Weights of a small transformer language model.
Size: 16 layers, width 320, 10 heads of 32, MLP 1280 tanh GELU.
Architecture: biases on query, key and value, tied embeddings.
Training: a variant of Adam for these matrices, 542M tokens, 8277 steps.
Each number is 500 + 50 x the weight over its row's rms, rounded and kept within 0 to 999. Layers, rows and columns count from 0. Numbers have three digits each. The size before them is the row's rms in percent of the matrix's.

# layer 8 MLP down (transposed), 1280x320, rms 0.0639, rows 490-576, columns 0-79
105:464328564454529493568531518557522580481482380500546450531508452512560451514558515491489474545598597436481612505504447544538539631499530485386520541508479555509489546493480472519526592467424457456468466464624454458445510516401506533581519533
100:476488582528584476452497477436504588479531474571456441518566484527477491504546490569633490543539566462482530524432521525440507467454484444499497475493362440456466410496507504439472513551521469511492492433533487495550614460537500547585444502
094:510482571460516442538512471430475543406487574515518433547477466522416488514481504490517403435548473432421450504496478551534610565460425503548506488508465562518582454436515540532533528528485523640492501556628529585442508478453465471483516482
095:637472501471379475455485517458574517441558500498576509494457512452531453493451469539527471552524542450469493484456553480477463476473535447480506403493453510535447502478534451536593536530434480586488578629374460508528493432570526565486522489
114:432481535571478550535479530535495443501467488520534497503402459529534533539442450542493548466456577576502474497542569565527521481540487576463445445520564513486447549460542506482524462455425586542573482603520508454479521555511557481552595495
111:432477472542546401504519550522543478546531514476499479534420536548590591498526395466371471421496518459422474413435460410563516456447527523476502401524567609455509527598457558491513511508434605582468512608502484512539496496560569396451546570
098:438474473457533560463514531526493548478540413444502556477479476554519478566514496447450501474493557379453533529579501603577520465476454491485551528483433442502557630473583505536551601476523452505479531489602473543471465491471534465473468498
103:385516498528503514496457366416580452481493507528524450477503443537492540483510498482518545449434546541486588579419507517518439502528485479518515451468588502489504477488516397450474515398535529509553451496531398493532468442510457562439540474
079:427535463444473473536478554464480568426490443504486412450531500495479429489482401550479529545540477476439519404442616592550420450525561524510464426472551584470502530491467424412538536570478501610547522498434575507507535455521495467507550518
108:527476468472549514488477557570513539545416493534462513527395603604437440463411528470450460483560558518439453498551468455487394545489444565469497483521520617501573558521518588454461569460552527405492457379502532444489490480461388503496515473
089:529420554428536509535434467551556513422427453486439413558535516511483519554537584444498507497524537456454506483398461509452559619489465524443457555582538474528497577574451487519473679500429489501532446474652471509474475477410500562535535580
085:499504572444444584507519611442522484436483518498465507580511503531541539517574531444426506471447428501445430587451543412560533441462553498525452463486543434543441540502462540443460573487571472462406442509457546492556436494548505562509545522
065:471524568534472466505497484554525488521456466559553606447481573557535454507471523563499542423427540534535500504445483477476457454530467430538563431415520508480489553394550496511454540458483450497509508491529474498552478476467546551513483461
101:555495505476477477570440537591440513512497525572498544462440505495600492608571460536451470540532550556388480500441488449398488502528423600547462543586485482404534478549487586446426422497458595538536519486479516494566440495542500410546476504
078:514399535468555508508473473542512521516434477553473492561573513485628451422469572455458471455514379365491497539573505534516594566619552493431521494573533515510561511573545456390427582448520396543461467538532506511472446369478498498518584497
097:489463503414538562461567479597470597578531467582530460499442522498585558489466479452464520472469562449461514535491587385509548446441510553560415534544394517482537483589542443505426439455466508545538527536479457441417514422464502401499432531
106:460517478598502468595540450516449369540484537508461493527446495515405507485557506518515511529531529402479475515477547571470530523563537423485446489516500456496529521496580542402553463446562505515453522560514430437577507399444503431566488510
088:562388488527573553561496506501569453456478502477538527393471450484566507560499556446470435451547482421523503503496442569445489530509541460450482408546540492465492463558568453478506473412448481492529513545513539586530539559513475505561489429
115:437479536421596469592468546470398457501508483469515509518473447531557553581509552463500484425507534518407399560488549606465541482609410495435463523544516507446550407511456482457455599483427434458525519480434546343537564529558552456483512386
101:516580559511522465476562528489559508509574512536513531533500470544386461544542415420492513492446506493491508538524573476537537496528460468493551542443518471533506503542518481540508558453486514584450467528643487507520461564530566575551440451
105:578583589608470497512475446468488461558456473363521516478555522549510635541475578472536443515518473510474586461550489513455493505443433599426449484531516480573456399495482417528570519550532541444524456505600509506455479476462539535492524453
099:437479426453461484531459495515427456471447530555400505526508467430494516491558523510506465515603514427533502440603529593468438545478437483429489536410492516559503533501520337545467525475438592579499477444522502608474474420529542446523514428
092:437508483503535475513434454396527465470475521541520522461561573521545462511430485513549398582518501468564534537512470545504518527618393491497569459405458591452509532418440472526520531461450490468411471502461477493512517485478435483442478429
108:453531459487555472461485495547556472485494500531524514441586535481554543532522439493490428514492483524513513486464543457484520455492504553508530424499539430523467442548501540527466394486370395428481523507541439477479505453500496527451508493
108:555522469492506547557543468445572482539625585530496497465513487493551539410453578542485525444446518479521576517447524546525550518556530455513507446471526537527509470445560532488544446475467518494460471618550515449480465477506552487429442490
104:424517567539551559385418451503579477489412520557361419458449413591454499534536503538514533486487549489492506500526430484528496530510431429486548498516461525583423401458476423547408479572427442463489500530453516584530544457557543551486529525
081:565513523397475460519504463538456415494535443507575439505466467492459596506541523456483624467442478510492446514472508513533409572508488472488454495532555450502496530484475496458500574503416601515454471513423561580471577517490515536572461530
081:552447462438515398517354571518556545356516497566555473462439450511518477512582518538514564466548453479495520556406522436574530478488475429520505517480445485491508548508538564561452561548504588502545523569474457399501527405628505535488537466
109:476547527438581498528469439541507523497458458469488535532610535534514586498519582569515503456519504601484558464521575572460545436548510492499507571574470595449493525508425533435457479476578424539535521412497479421453461437441502570523461478
094:588538454443401536487474450570521578481464501610408531525504528503539485453497514407491517468473469556463492569523506512439509599610543457448581463497601522497494467386513516493452527497559490474476472531517478393603506492512480569462506470
083:616489526545462493482540509485455471554442433424464477539486571458471470524460514533599526465460438527466479536391509581510537520488570540500425565502478517517536509491508498483493495546528587427578541503603515532510508507515561537481466497
113:570537438572434540443622510484474512514433526442509485560622458449524520515508498520434497454480441435495430462534504411529483423523461536470492551485585480526417541508418515542461496556428541474518542507383506446570534503466524422591506517
109:479432506458529450616528498527526559485426484517391583562482462563511422541535483539473413509458483545496612454428424400563478432468510463522440592553483542481451538555555502531482451562510529581579512450477483454492430511509476464455645451
101:520456556570519613445535445486531561508597537547408584447595592500468494499539465518435522559466397532539562472508482467558505580560484528505467460450506484501506535483514556554566499476467527529576451570443427580457580517513493429521452535
102:514507517508414447460615557427446471489486426516516512483442559505520545447540546597481461542490584501509511531471438482566450520547475556510446439428509471481529537479476459567478540598468545447528493523502590535484461501481487456426557593
121:537525513440582481507585559521446516427468563466486471424495448490468515548472542467552635594459550449440500527513442566497401554479471485404490499514421523474460438530498386474535544560459501632493569490691500517472467620465547484516503490
108:455543531463425525423501484475389402473461459506499433480556428561515452404544450562436609522489487500426584491370510471493400501448538491412488497469496554467494569483462495515368610536478545522514526577473537465468545470435515498539538502
104:457539476496584529464428523431640435492509400531481443344514506485506466522456530527539508519495468481462439490490470427548573488480507403514557546432521510479482558468598563438481532572521524524448442486432468449435526492583477479496542544
103:464511479496506579517511533448446507429427476500658522532550385531423488507473463456562601509462502491492567525575422501471609549444564575462566393505462533547393460575512433585620437529571469503514394448426549518526561453520480417508488486
108:574525454542524561554467537559429496481528458509439568508544506507521574476537467479539555376530526525467494486483508484487467528504518449463509503542523469456611524547519462532370522538488442496462464521465479517457499615563552542535519534
104:473561523542439490535559544409504485481609474498528537489483590509472506513543462468533465586526460495494429421557512553474462512539443558595532511492471508567449507511497504516533512559523466379467456429431554534570444455549568580476463474
094:514513487476392482563481540489485578523459478546538442496499454451586470492533525428552489513575418477539423523575483576504527533515457414444519476555511523536441549524518514494476638495490586496462427521594467538519428444500451550539548527
083:521473552402557543530464420499485520490446489486481432462473447520564460521522541461504442400539506379450545564495539488468501594492548501473454494521521479545469504529482447505440645459509487526594492441638492481516469543413445552534527470
109:470434500397565461554579420496463505571424466536486451540423461553516517492518439495482541488457452469461489462485473506524483457471465549510428571508536503444492436541479552463460443514404494438519492522468495516437532482482513508483479533
107:507520467434507488514536571561448518514565485483485482443374538454575470470500373403462507471491509564421463485479503505598472407454475514470488409529481523492418462508597563492528473452479421560542537401465533558459423566494566532449373541
077:538493560543583511553555423435517498505497566547535432506479508468479576520437541421521517549410499551532559521565518574535385517489463413383531528505458546499507414455482511546532529504528563476469425461541484499520525406503472505553479389
108:514587533600507529412423497533494481544562593416516629495594549563525516563455447514499470554495539508552503459501515556533541542438512540485542460414544432579541506520415424481555476417559448507451384497588482548465560617460433570419517526
084:453465541491416511460511597461543461467512474510494508518525562513536481502477536555551556588454480644535477489528463520498480477493479446541560507504484457511401517465399446495552591463516485489489489615588585453438489573483562465570511539
096:524409573438527510551519459474501510471462500557587468494467444535468497507491602526521484466510580476479450545546511541490548483484544470397586512467537485475467558566435436531498634441594516421499471519660429499539530446365525550552543470
110:554496584497495475454517481476405468463426509478489482557531503529483490501444527535472514518511439504516407516606488491487529486472557553440486429460453446506494513497417471488449471526511561545543368511522504503481452437610464602671403429
097:566549545547459516570550432445484596549393560446467518550419532518454429482585518458402459526508557523468439492407405398526496533493534517387492616513452523502448528615507528467460518536523466548491532540391500522571461489501518598531455452
104:508529488544487504526497483527487461540575501437510506524407458505489525505574430511519422535416580630436457473468503494447511465588493601441442487467478519362535363471471518530516496528518487607496484440472554452444526426596513440448513547
103:448523539537423480474526511523466456427452464594574504563458577535432405431422588465421537514481442515531533476582503524473569517468496480485567376473499524515494478502468494541563502559503587630453535450441545495493420448489490593510546461
109:514472528446403489650407541519554662445514481505506446554653512417510571539470527520503544477497475548562472515480528484478411529420493491503459535441518493490547524469547581523547465585532490446514510440477553427442536555501555571425488511
103:425494473546543545502469534511568583495423596644455555466480546462465593478467547524487449529527443481546459536523475482528480452457519523482393513555580444376507469512390463499508407521414410498445504449424457535544521481542500499488470596
090:561442492435521383496501500493427472515462508537493467463556461543477468479459521446581571536551440563552483498463502462476397504518473447401478552477488430532354477531524456600481519478501408503523537482999513439535514462440485514519515477
112:486466568517468432525535476468493496576507530474492461477472489449554511538561491440519480534558519493547458499514446547503519559515490502524457533521477495546467577533530522546545631486517441398509415407576539629461479586404471517484456567
089:525474519509449513492503530431520560519481431503456529504438441476534477501570566452471500470474531409398458539471500568483552537491513500532534540486527490466526566622553439529462625428538485543437494491631475553462474509391452524530494458
110:484537466525462513515508426589518506473536464579462502442501510543447549523442436524515488512503575529566497546450408483540576470583520494448601587498461527567470474461553443485545485464579499532459419521487501528485431526548520460517485531
107:599551551504624451490592417511535452492540474605458520458498608466441482486469433496581468509426455542560501519491447504544497455440466538584533524521467434498472496555536483429564507454479560550458486545483569509509476508539523566527555463
073:509446449420498439449545481558552539487573507443419444455490547546508584522500525558555459555478519486533467514503472470552509415534448442499581459549527472516454501466447468499493539486509435515394476515500464437509455437441525488443473393
100:612464447611455533544522502482420517476468594498537400425487404510512643553435559512528465494530514483532475437526454490463505496463499549489501407532482412510484508529510552460615550485362552502450508541544500559468530447415493530483512528
112:440535488575474503583556592563505542485448518453508536440453522491436535465482476607556480512584501442481477471483515539436499454489438433490535413476537434468494526537559521550494499564463573516452480518512623505463516507444513519443496506
081:384484455515552580603499500500549526422462567524468507533490398454476471519518444488526408566541455468389443619525486471514517506536454494491429569523537483475483508439531609506481559535422484547526592554665477544452572536529499568429507525
092:466452472588587576474442525526534573461442549507446451535514557533492446458444508536531466578448481418514498543546593501517461462495563494494446456504482444442527486577495512537546327510487515552531493597466560545547530512514500551496449447
097:514433396484438454508409508468479507460532490536424490537470498444577498506556452486569540450504534443550479483455455509597602485514603526389547423579463425571385418517466457548542533602496519451509478508463471548555530539548472522539479557
103:444466527588508617489486462549501471457577535543540434578458542558541557437440448401524463533406454481479517576450550457454486420564429520389509522450529505515511474558426522463493468546548524471515483412462493569430495461520420579476536428
082:501582509498433473499464492531565615549540540421543547523535521428526529529534450444473508485465527505579481476489496560467392470468499421463392486558496526534529521486502463455518594541491480464481484529400401518513396500488561565472535540
061:513563471487526446509535521483494431440482586489449502519605421463467483514534508530508501453456478502558518517619537534496478496530428488452457415440497501442515539421507512402533564483507429435546494487342511454472503530462384476466544570
083:512503520372572510483487502527441586441472491567482480427479484525447503455494521474496487486580585454464498568448493588548525518487572480514560557507614483572483564537538501488507591398566524507530436432524507480474452525371518537582501480
099:522468500559573559452571460464442494552478490520450598474459509541492421601460494533513497471410500372467511406510524443486597508423511459532419527470429565564452499512615464480569521507556445469539474457568475451542442565493394498431510565
104:491548566501471496463512537480470518546501513449574459558437402468507430445491542526517493413515441484455454425531361513475570592453563562514452449579439448514439463552483543507508476546424484451408528447708448482468496490526442396404460474
103:568556431635492497470476401481555489517491478446492509530518472432459495478495507484500505484514516461516530540498527490629542489507501442528428450550527510492587443578437520537518409479405598418498528479451478521460489374470539480503542544
094:454554501495600473517544561429586474482524475462485539534482493509570500473465492417503526523562545451563504503509527465472524481455438483452447538490580406582460503527478502500437586428434388595515546436593500531412471507486530427501544520
099:509597428492569563432477479550563503448490484636509602489509502481498481424439443475533600573580610462489556495445526442613416539441485407518504538414479551485478549525490510529524451511441508437415465576467511470397496520485473491409426581
127:538477465537505601544510544459469533541543536336607432530485529483512513429531460408469497428535557541423496516498414466532454449479531514562498545527516569531455544617505594436512466426504423516517605548438520531437446447473441553435549565
076:612496390509519423563488500477476505466478514479499533537565440505453638581528591433478512481452533506498444483539455648514533518484487484431511542512487530519506519461550568445551599493482437428467454473415426512416536523502409491473550426
089:498492499441419483491413547424500503473600497458500493503465596453632496560536536474441530479440485512424476603541522523437517433488540485521515492527519450519462495570481500530489499500500463481473553416430525485481510585457515646441469525
113:490552465536412506540540549493460495473451500513486543481479397586378521466609472482557527544606463432528435473481618518544558459495496488408445567456491493543521538416467479481530505478406530482619431501439532555438530499453495559486561505
090:510486575506525380529504511391495537516508539537488485495571527488541517578465423551537507487452546455485487504495568622510439502428493449596549528502457516538475590499432482534566507438505433515509494493454500505426554559469507509543506509
076:461463465513435550545459478607489488525503460422440508614511485494530484485487467457478554523545414481471480477414503477495589603494579444493518538499479455521529529507491452512469530515593500496561472517406528489439398530521561480463512544
097:545561524526554566437442481565503436482551489516491538461457520494527405537534480588524598605496522411506536523535507514399482534586538503476507519500527416422460473464540490457481551492542466558509523496450419405406560538482549550489503521
109:505504532572551401526492489501473441530536520566502587582513530477432497508497430556486455535560526585544507439505393502464489520437440526549460470589473508506409505518542386498469474521536499429460462445446577557557532560497502554522536523
112:553459447523539493506489444467398480472509519505441490464495641526504577514548468533405430533494471554522495390547525402487583507410447575548531525571481420529510442477491465448479465534415613514528510514438496452416468539556475536460476528
094:393540483478439512516471558530566482437515496488535565545456423481524544476470545547518473528449420621431455484491475446552509510526550465472489522552476536525477540548454436531406500522538535494530432444517544527567447590454522516538578464
115:554579468468493469502429524526416514449451504538459495476473535441524469463508456425508517583493521580474510480467462514480453442473406490578524523592553533471400512473534508581528487468485567495506551471467474539537529500467447519491411470
109:508532584449509476510482454482512512459568444491488492471580436535558514559555547456529555546541528557496565495534492471444590470479466571465526421599492450481541469528405528501527529521560469383483579438484552504426472483452509434473558523
# layer 8 MLP up, 1280x320, rms 0.074, rows 491-576, columns 0-79
103:473557494449580327452493480496474460600463487559443455567416486486488539467461588495490517437465467440483468538496417509518559460524480526463477502529478440505483514577480543453473485458516448437539527560474581532519509547532442538532482539
105:415506525434508434570465590449558591508500470494462484519477538392595548482505497506481593525478477455556499473455438525510487516450510534517491678435512493520443499480502523438432431435444577481399486403456505578574416586505568589450539430
101:462507608472507505506510483528581473472488501439538505656491496496433508531509607497515539527399498472540512524527524556501568354528509510422495596552493424593516556549488488521484483406638511448493532474464401541557561519469538490533432551
109:431463501434482504515478549546525561505412556572455502491488464420574513459527518500425557470530512437483535496458528475472534639469516458517482558459622476533501482495439473526500383481428424533469487441462459565464414483481564595526530557
110:526499483528533454491469490502481493496447504443454537568485502493614380479445515469370485445428425449483541565467470485471524587492544558478542576549484522491553521488509527572524481445523469509538452494469500589550502550505482489504528558
091:382533582477514520515498591601523589541517503433491502526515493497562515445488500521485492525547496456553493492467481524595449559489437455560543596504461494470559595518565611516462462478469468436482406447422600478500461570439556444458497483
106:498521560463511440481540595472455513436436516415514442587444469517481492554529476368521576471514579477509550440475561541480562637384552477515504463557505558527493530440478398463484434461476503491537471435460460496393408435469476589583588572
095:492447682485503523481464553531489390558517503459540472527476546506517521425466526410462430512486623481592519524498488566598482503506500503453468547499486448614481565473602509503599539463452519426514473548479389523416479484487548469450494441
100:476531479509502406476457473506458437464531511623414400425502419431538542499542559439532485445529467423546536559544520505504513496538511433456558502518458450456441446450508356472482512502475464470476470528455544578512521480499590591487446557
086:459420634475547416550471542565502507415411515465506413586498431486563527489562553482439460504563465447543503520386523563511517547490517615475458607532520481505494558534508439594406512507440532484494394482459517557413475508499470564527553506
094:517490537473528450437508569534528473481494511565537558555434393518411557510495484469574543491519579558572546487400441588475549507496515434516483598504538505498534617608593481517523501472523463421427525452474513533517507535453539533493536556
092:469400533493565530448610549571437479556429421606525445564521409493486568533461524422447449553508473417452583558493513555488596490548545508466531519551547487471441589532588462516444503497443499418395493472448570406480447510504559501534505487
093:387463563546536491582509465457544528604565533456551392604550489466426571482525545463511502519494474474496457480582565490513480546530619528445496582386508530431460565518575563479464477496439551509453442474483511505465528426485491605445468509
087:413484610485612482524495482588487511611389524556439471557485507464588505383479480523468534498515556423577480595484521548565532527480560543491473592492541505543516534593538517452418465537513500456473435482428580538496503551453420534436480527
096:483452538516493422397436568496524551519523508505424577509490477486423473537528494577524543594574474506529557482415459463479457408497503480617520581480514441504453470418489558418526454529456493524464536424457487477483611602466486642523444497
102:482492480509450542477513474427541505481506473640565478481457498502541451506468525475545522562407545362516467498450444509544576589466496560538585580432587484541499488479577501559532451529462553497411483543471495585402541443557531553472442405
101:541539554479478486546523453543480479524450531512514482489361393484514535473513567511459494398524574446441518607503592569574509501513502565463534489419643521515432555610488501538458498489540452516544510546487520600473462434455486428480551471
101:497480610530548499491547558565518437542564469582427444433525374535590497483464620464420462481460478467432552535442400549434477489526511489497512481556479394518471550563526482572529493472431523497496495487457518496568481574520500453557464440
105:571507534494520459441525592527562456493494480486562503511456474471534459553465532573539560500560526483565482558608502555485475623476512501564448483583453449442582439547563536575536462528533527479464544526466379547387520452578473528533443504
102:495536516381473477465505622482379465452451490458558500555489541499507511465411537534498566447498495456495485459455534525473449627506464480457464517542486471507573515501518570445471493470513548407459481450456494461421471596469498498540556450
104:449505494481416505479480473425489487572482485468557480504585513520449460493495502475550475513623534483488568517548441569563531498532534434420609553568584505453465530503541465490453484451550507456410346422447475534571551479449507512458480525
102:332500545430498448492514498568603572523450534487393483574487525521528611429536503551439519489514399532543566449499437508479473557509528416564488437416496510473549461527487504451544442468562602394445359455473553471494482484452533622495580526
106:536483565448528406388511478550482452523518494470521505571441447565541561491491531507546650511590599442519469506444415473564488523478508484427517491440499460462543517496499479591550474545589497460501546405470502549466469558491494460471497507
101:436472591532475554483446557511426551549505490474511440535488523553482476589499504501440402576470460517604457500568447498510482495540466518435464520498461489467509617496563487522506392487499518517529570468504439460555513379511475536475555447
100:527487512600537460462409490526485576513471452448501420465458506470463515477422519468540524393497429430538407542461514487499553636499427513531502510650452405519408529507531571502419470455495519534486528563475544491553516445526471445538478485
098:435555518556565395439570600461360524516557511470430491528524481516454537513496513519505515562568532496564500479544508540466461479509528470526444566465479471578574537588536462573481445455544485404487490431492447552494382393467454514440423445
097:603448514491493535425553444591485487458496525532376475513366431587490551401495524538536412503505513434493579415613483529590392467481591508443515501553465469552432554525498485501579522448436491478483417423493524553508440635402526488531544556
105:535457475575498450412541582477542451530470469561564462476381393395465459488509490470539479549531476395522600490448328509536553558474523493464562489534527447553471505450520515583523474459470512405434443614456544585491452569550551409542506489
104:395427561493481396438505532478486514443514458538465492556532532528506413442591484406476570496472535522511481547432545544554492519423557475502560520503587540493486578513488507556521485400511484494519453371460535554536461435421486550444523500
097:560522478499574583436515489505464457576477500534494455428453427540499440462517500539414481597506544415585523646530584587503498479548591497452438478429522473462546461557565497516466482384519491519529397470464440548506547505522409512464469454
107:524471481400536510555510438552504530535484499531466548460451510522434598522504484555530577444551621491494548549495476558542473538508521552475546522434536451534506510515461459510504501514506479548532493392464474473538521453484508502529547416
099:573466555619527414478612534490484545450510454532517414454583499470541471532441501497492474485592465438606484495437527499485435568520454461551535489630552487562532521566583456540444482439458451469442433468467546492531449484489538431575492467
097:493497498476486512367553506530476422515503481467555482496394506492549436390546652402482402483540395482449459532573530557413560562537516549449482502557550477511560563565528420566436481485487632511514482574482512584542474390499545464490442487
092:468470545504429479432408483559497477485480503572505429484428423484564448430524568479443498443503421418461509550557463552526479532545470535412527445587520458533560490503457507490447505432470500528581500497466485507372571403519484477557545663
115:500462534530494485555472532487612515506453514511417494572462420458526438547432507500492476488492423528498505594475472481394468481552568482492470566516524419515522567510576519534508460460534491432482428367459556474447495478465446579493618583
114:539471520469447571423457508541485455493495531502388440546443399495553477415557492541525492462556476503533492450493523474504422526481592484520480478525518472500495491480498488555528503511465535506475540552466601605508435565433554572583495500
107:451457613583469443502561586528469554396546483564536426554501530520517536414464535444498583593575398435547474500543531458460511573560483478475499568534472423445443539574524451572468444500503502467532512416485557487470522461543512463452547559
104:497509534494520396490594469545457500437464489524528533473504446469565473481470508470440570531484477494428472450352440556493452405431478453472506578518545420536509498503514428543513449456438484513532376465450539456535471558477525501553530511
108:480445582479446489510568489525511476462534493433473512505457434576446491566504556505391487508519508457454484514536491552613556487500450496393529505449506491452477614473507492507509489511449538456608403485469431474489474432349414513487589547
102:553503504539542468495434567543524507425384550554447448486504550493521462465436484515473561479486615402557539505441553514537526505440563417533591488515458500402469608455451466539473485544436428434429483428468479472539497487456387561560467516
091:556438544504458511466509552508485528498544499506476495484541450553520584530534497423445471458571602471572473543545605622567433463444485563518526471470591565553533621523531411531486474517513539467417442483404560477422444436373481542500522516
082:565416551487496529501487454547506540575474469550498398416565397558485518477555520484482394500551512423436550504449569519504493548461530522450545500478564459503482596608486450572398484501463568530529486414452543523468439550476516527571552482
099:481543531500481486549529555634649516447502507478545520591549490487471513547450507504484510486562456458485517506564589564532558486464386463385482573482464496452542540487588594573529471516511557457501513408486489513525552437417553542486516564
107:582518518529454555382547525471465479508375526586505436483485454488485552566436611571492472475598464507501557572437423561504552504488620463459557470552508437497507500479568403533473515407555480433518546480474535523587555506483520553563472555
093:477501465478532479533506528500505498471499525478571449496478439532436503477445609536574527450500535501407478440390461508568461603424465421449580528601396420577508505496550476516534499478422500509440341462485407472471490462473450587566518482
114:526453576462515420561471479486589467504369515497481466535551541424586516543453478489461548405437478476509526573542500568528517474494510485534433517636507508481495581497474544494486462465467482524495590517458459552428462544482523517459622511
096:407444560515523490523581559538454643548571440533495565571442404541449592427482499479457493478563487483505475498412521484540484562496484605531505549532526525462521576523521549548507436548539571535397466425464598494504492470469486506519496404
091:503461563489484454480508555509506506496402466529563509518503442525510514461463535440494435447529510411532519548442502582558580500557533542424514515468584434541433522526480520522408471525682509491445546474452471537437453449451508470552599498
104:448527548478484484540530468608511560601416517474490456532481478533497593476528516493433463487559532438544570473593528527563553588461531564440483499492458467465547563561456421433499452502486510541483431480473520486480490446433461608524664583
107:515465632452429508445570493477464405531470566536446449589450528541426540524433566493463458523473472460491405561508433577493549487475557493382535523577536458468553506545553408514492457526561517456479458402461543602523560496414472401502531456
100:434447473427529440463458468599525583425459504471406507510485540561573596420552607484511475515460527421344518528396459488572463440489485458501545471477468414477513529529486477483416526524553505417501536569486524580489481552458522584489572483
104:530505500469504530496545536563449531487484478415387412497430510528585513539508559450519454420498529512387512521510526512470514528446491517474476447554472473571579488537516418450462460453500527541491466415465497546516547514444457521480520476
106:490458491452511578546487441507531466389503536497505436466514454536589512453390547372507452438426386454516458562461561590511502471533573467577510459556468467474573541545584503535557456465449499500487510575470489594459494508459497463529578495
103:569541544441568519474451458544445414614411488525474504465454427516497538517449581541569543443551520418513549487555502488520551549521523531554466457498440503521496486572548455459423511491588493515451445556469461499385482451463486511552476453
101:509490525489521440491524457533431496513443518422436479521424472556480531488514544467544596491508446509565510526442452522478550566468513498380503549449524397451511583583609479515494419397575468563474465428493430547519543488417489562463545463
098:544417614501523473522556479551468523569484511548449422449551443458559544463517543479393438450512530447575519608566606594598521547498546614465478526531524421487492508605521477584447497459487507533501454462441444593460397437511525573477537499
086:398429544526471511470480524558563536597536475525487487489459498515644476407529530521503521484463538424575542524540503555562522505466501579547508550524492495513494586524579516601427477485524457443541418436436450550518403525438506479559504551
108:528558526408503568621527542550462488607485526419640483531493519538501457419434640516540397410469495446443437518597578505461462473474522547546390564534515440517537540609517453630393529471485487516550413405475454473479534460424458513520467426
103:387501493484522495516554505451452566487489527541378495431505530539441506485495513513430557452454527453540622543426510581530488538486488571456446480513513436449559633474491594555502483482512401443424451454481519516544425538429506472518552487
096:468494489572462440452477453531445502445384454527460487454430536479541565502493494527459582516509481436545514515471485524526598450418505541577555505531469520489480535512506515545497498546554550533446501487494528649453459531473504474552489475
101:524478517444531445479519462489587553532491526452485550480517513427537507433516506560559425459527558457510433464593582524525517555448470483456528559546497409531384488559444521566507458401537486458453456520455509502571417552488551503525537463
109:473471529418512486506512514494534426402502519554395591515444387530519507474458553517414436479539473496392562540567528547470454533508538470476427531529381457509516473587612443493565477479455544479507513435463577615496460535454522566495585553
097:483528565533373456478547457378442485497528504506450504557443524517477548509584523499587550554471444466529576473465506557419433515477477513514492566500438407444564519546506479507485472425599478461429388458461478493509485405446462575499485514
088:530556537429414452536447411535441454596526496442512489625519496545561614463483481456579420502528493430581523442620452523452444569502546572598479538531449460576542504549472398550492554481540495506493457562499457575427420457524537529474505481
095:457548597519483558552554550594587468521501536451451476576470481469434558525525552467419328523519445459579547477514479549457510450482401440469509574477505513420614561559525541479503492469529599537542423428482463551537536510492517431490507479
097:526421552491528382533493482521548546421533519500485501434508500546530534494458484543463494550528599511540457470554461542482459427476488469503549500441535468553511508482471490552477488505522605419445462576468409497464442582494509458599555488
094:545529535520495383558538500432529486575518522454513478504534569500445469503481519434537456506564501498433621520543586609566490488520530417524516589508462399553461496556496425542464418504479474465549495457436439528460529511467440510575441510
075:513364483448517547365534479572508596487538460543463468487510470591482515564440435563455517520499436481481469532437466546488537532427547497443497519516512471504493545472582448611496469454523561482506505495526449532428511497490496506527498495
082:514421560447505548453458452544422558427426497551446471442508458518528512475475536479485385516528497491510571574474456500574528442463568501486533496531579474510532508530492499515446491430469558558460506472463510498395395563500521471522582518
105:508467492454441460551443474520538554464552498587529468579503498460524522504492562491430463492559530544489492551453455541570443556411612591552468601493549489466490435479527462440518487478557502394453529507478416601421498506384504517540557429
106:548473601463488532536539399489567547487552544514416534566544471514562523521520538482419476489531552493455476557498519671490436506526548469563405573441565491527525515541576540496464473419571514437516450517465505553394477414420410521528612563
105:420447552561548419503482533571485492599439457422413491515419508528557425555533508522561497519532492519510497513412462456482497542483478572461552537537530512480460539500494552516512509485526514443431471368474626496483483597471575537563475455
101:464530555462447494577456454505498486483390511495492443569509479371510511454510605477523536458450458522488442506560490553458455512487533424406505520484472495571506500461432460561415455496591493473554523501470500502467563398514485544574528538
092:482512552410474511571513549492541541507508525474603444483556578524465514480411618531511529460468460531560412478524496524441564623452559499437594523529448511437429606463558521486499386518469539508509506488481502474477489474467441449552530472
116:542479520408501546434434555530489472509535519467466499479543406515540596545519558476518553528531602507445526506548443541509582573493488476503490591483600508483478487509568464445438454529534472573438576557454512556442571538431571525483467457
093:395519525466554539481553525445497490483439506552485519463549403534610542451535462417472564474483576453502568592426520508571565489532521547460536491587594395508337552600462529504525529391470479478495481479477497546481431532458470524436559521
084:510475569490517479472388516489479490569524591427599506475414562503445559443490522507577464448582561526545500493467491497522464507509525528498581505458542517496499547491422568473489507505476514523544531452473492548473472462536525465537472416
105:514437497387493471497520419508492521495436478567498494436448492429510446519462543540496473460570499504455547545470482553451553544490528470437503506621557438558449451503532463507517505506428498471372421534458476538481478588466518533556470472
102:477478505558507420548477489475485586490432549510412473481498472462542490557464475467487485538429518452539575517513433500605438559372531477532524493488546501598475513636494484543498493441513475505512440540452517518528401540501404576474489456
093:506456533550537483415538580559438473509494439600597485514525460506382494499527571466496443439497628419522525527404541526524467486501513554445487448516457423518512568490465490518506488570479477568441532434476487489542528514416513508590433538
105:465473530434481428422456487581476546498523480443500531530356575542492506512481569448503430521573492547497453521476478560526515485455544379511498569512486486507528533505594482500445466430554507502478478469464409489558489568429509456439455456
112:457512505481522515474536478527480493439457496491426535438480491486589579506532469459547640485532523462491439614484507578522519574519615482462460569493523513534527453469603440495477420501497481522498527437475439469419451478510405593522544545
099:467502516447479468416482439499468503517489470475462483420383539494535531563507507454530535512535556484488571548436566559578504502486443512557583471523530384519440530522457540549458506429525518429476493429482476448473422461442545483538487541
105:475522550510456476470469476492466453520466525466452491515509473435438372532511577504462614422500508516437491474499539513648358530425505440491507574486494433488541569437557424470430448551449553482531570503475458471481481478456477632460596585
109:517532466448484455576485478525521464485346488531537433552450509452583498544400489515403489430397489426516517494526450496524497575362531588520558575480444454503511490498484377474506496384478531508474465541461446616432464480503479551514455397
107:454509554479584510447632538657508504558482483481460549455510440484466616472540525556554426426530557475490481539540552556572521485532555553467486511441547445475585623625557542534480472518518465511543474388462475511371498512406454475546558436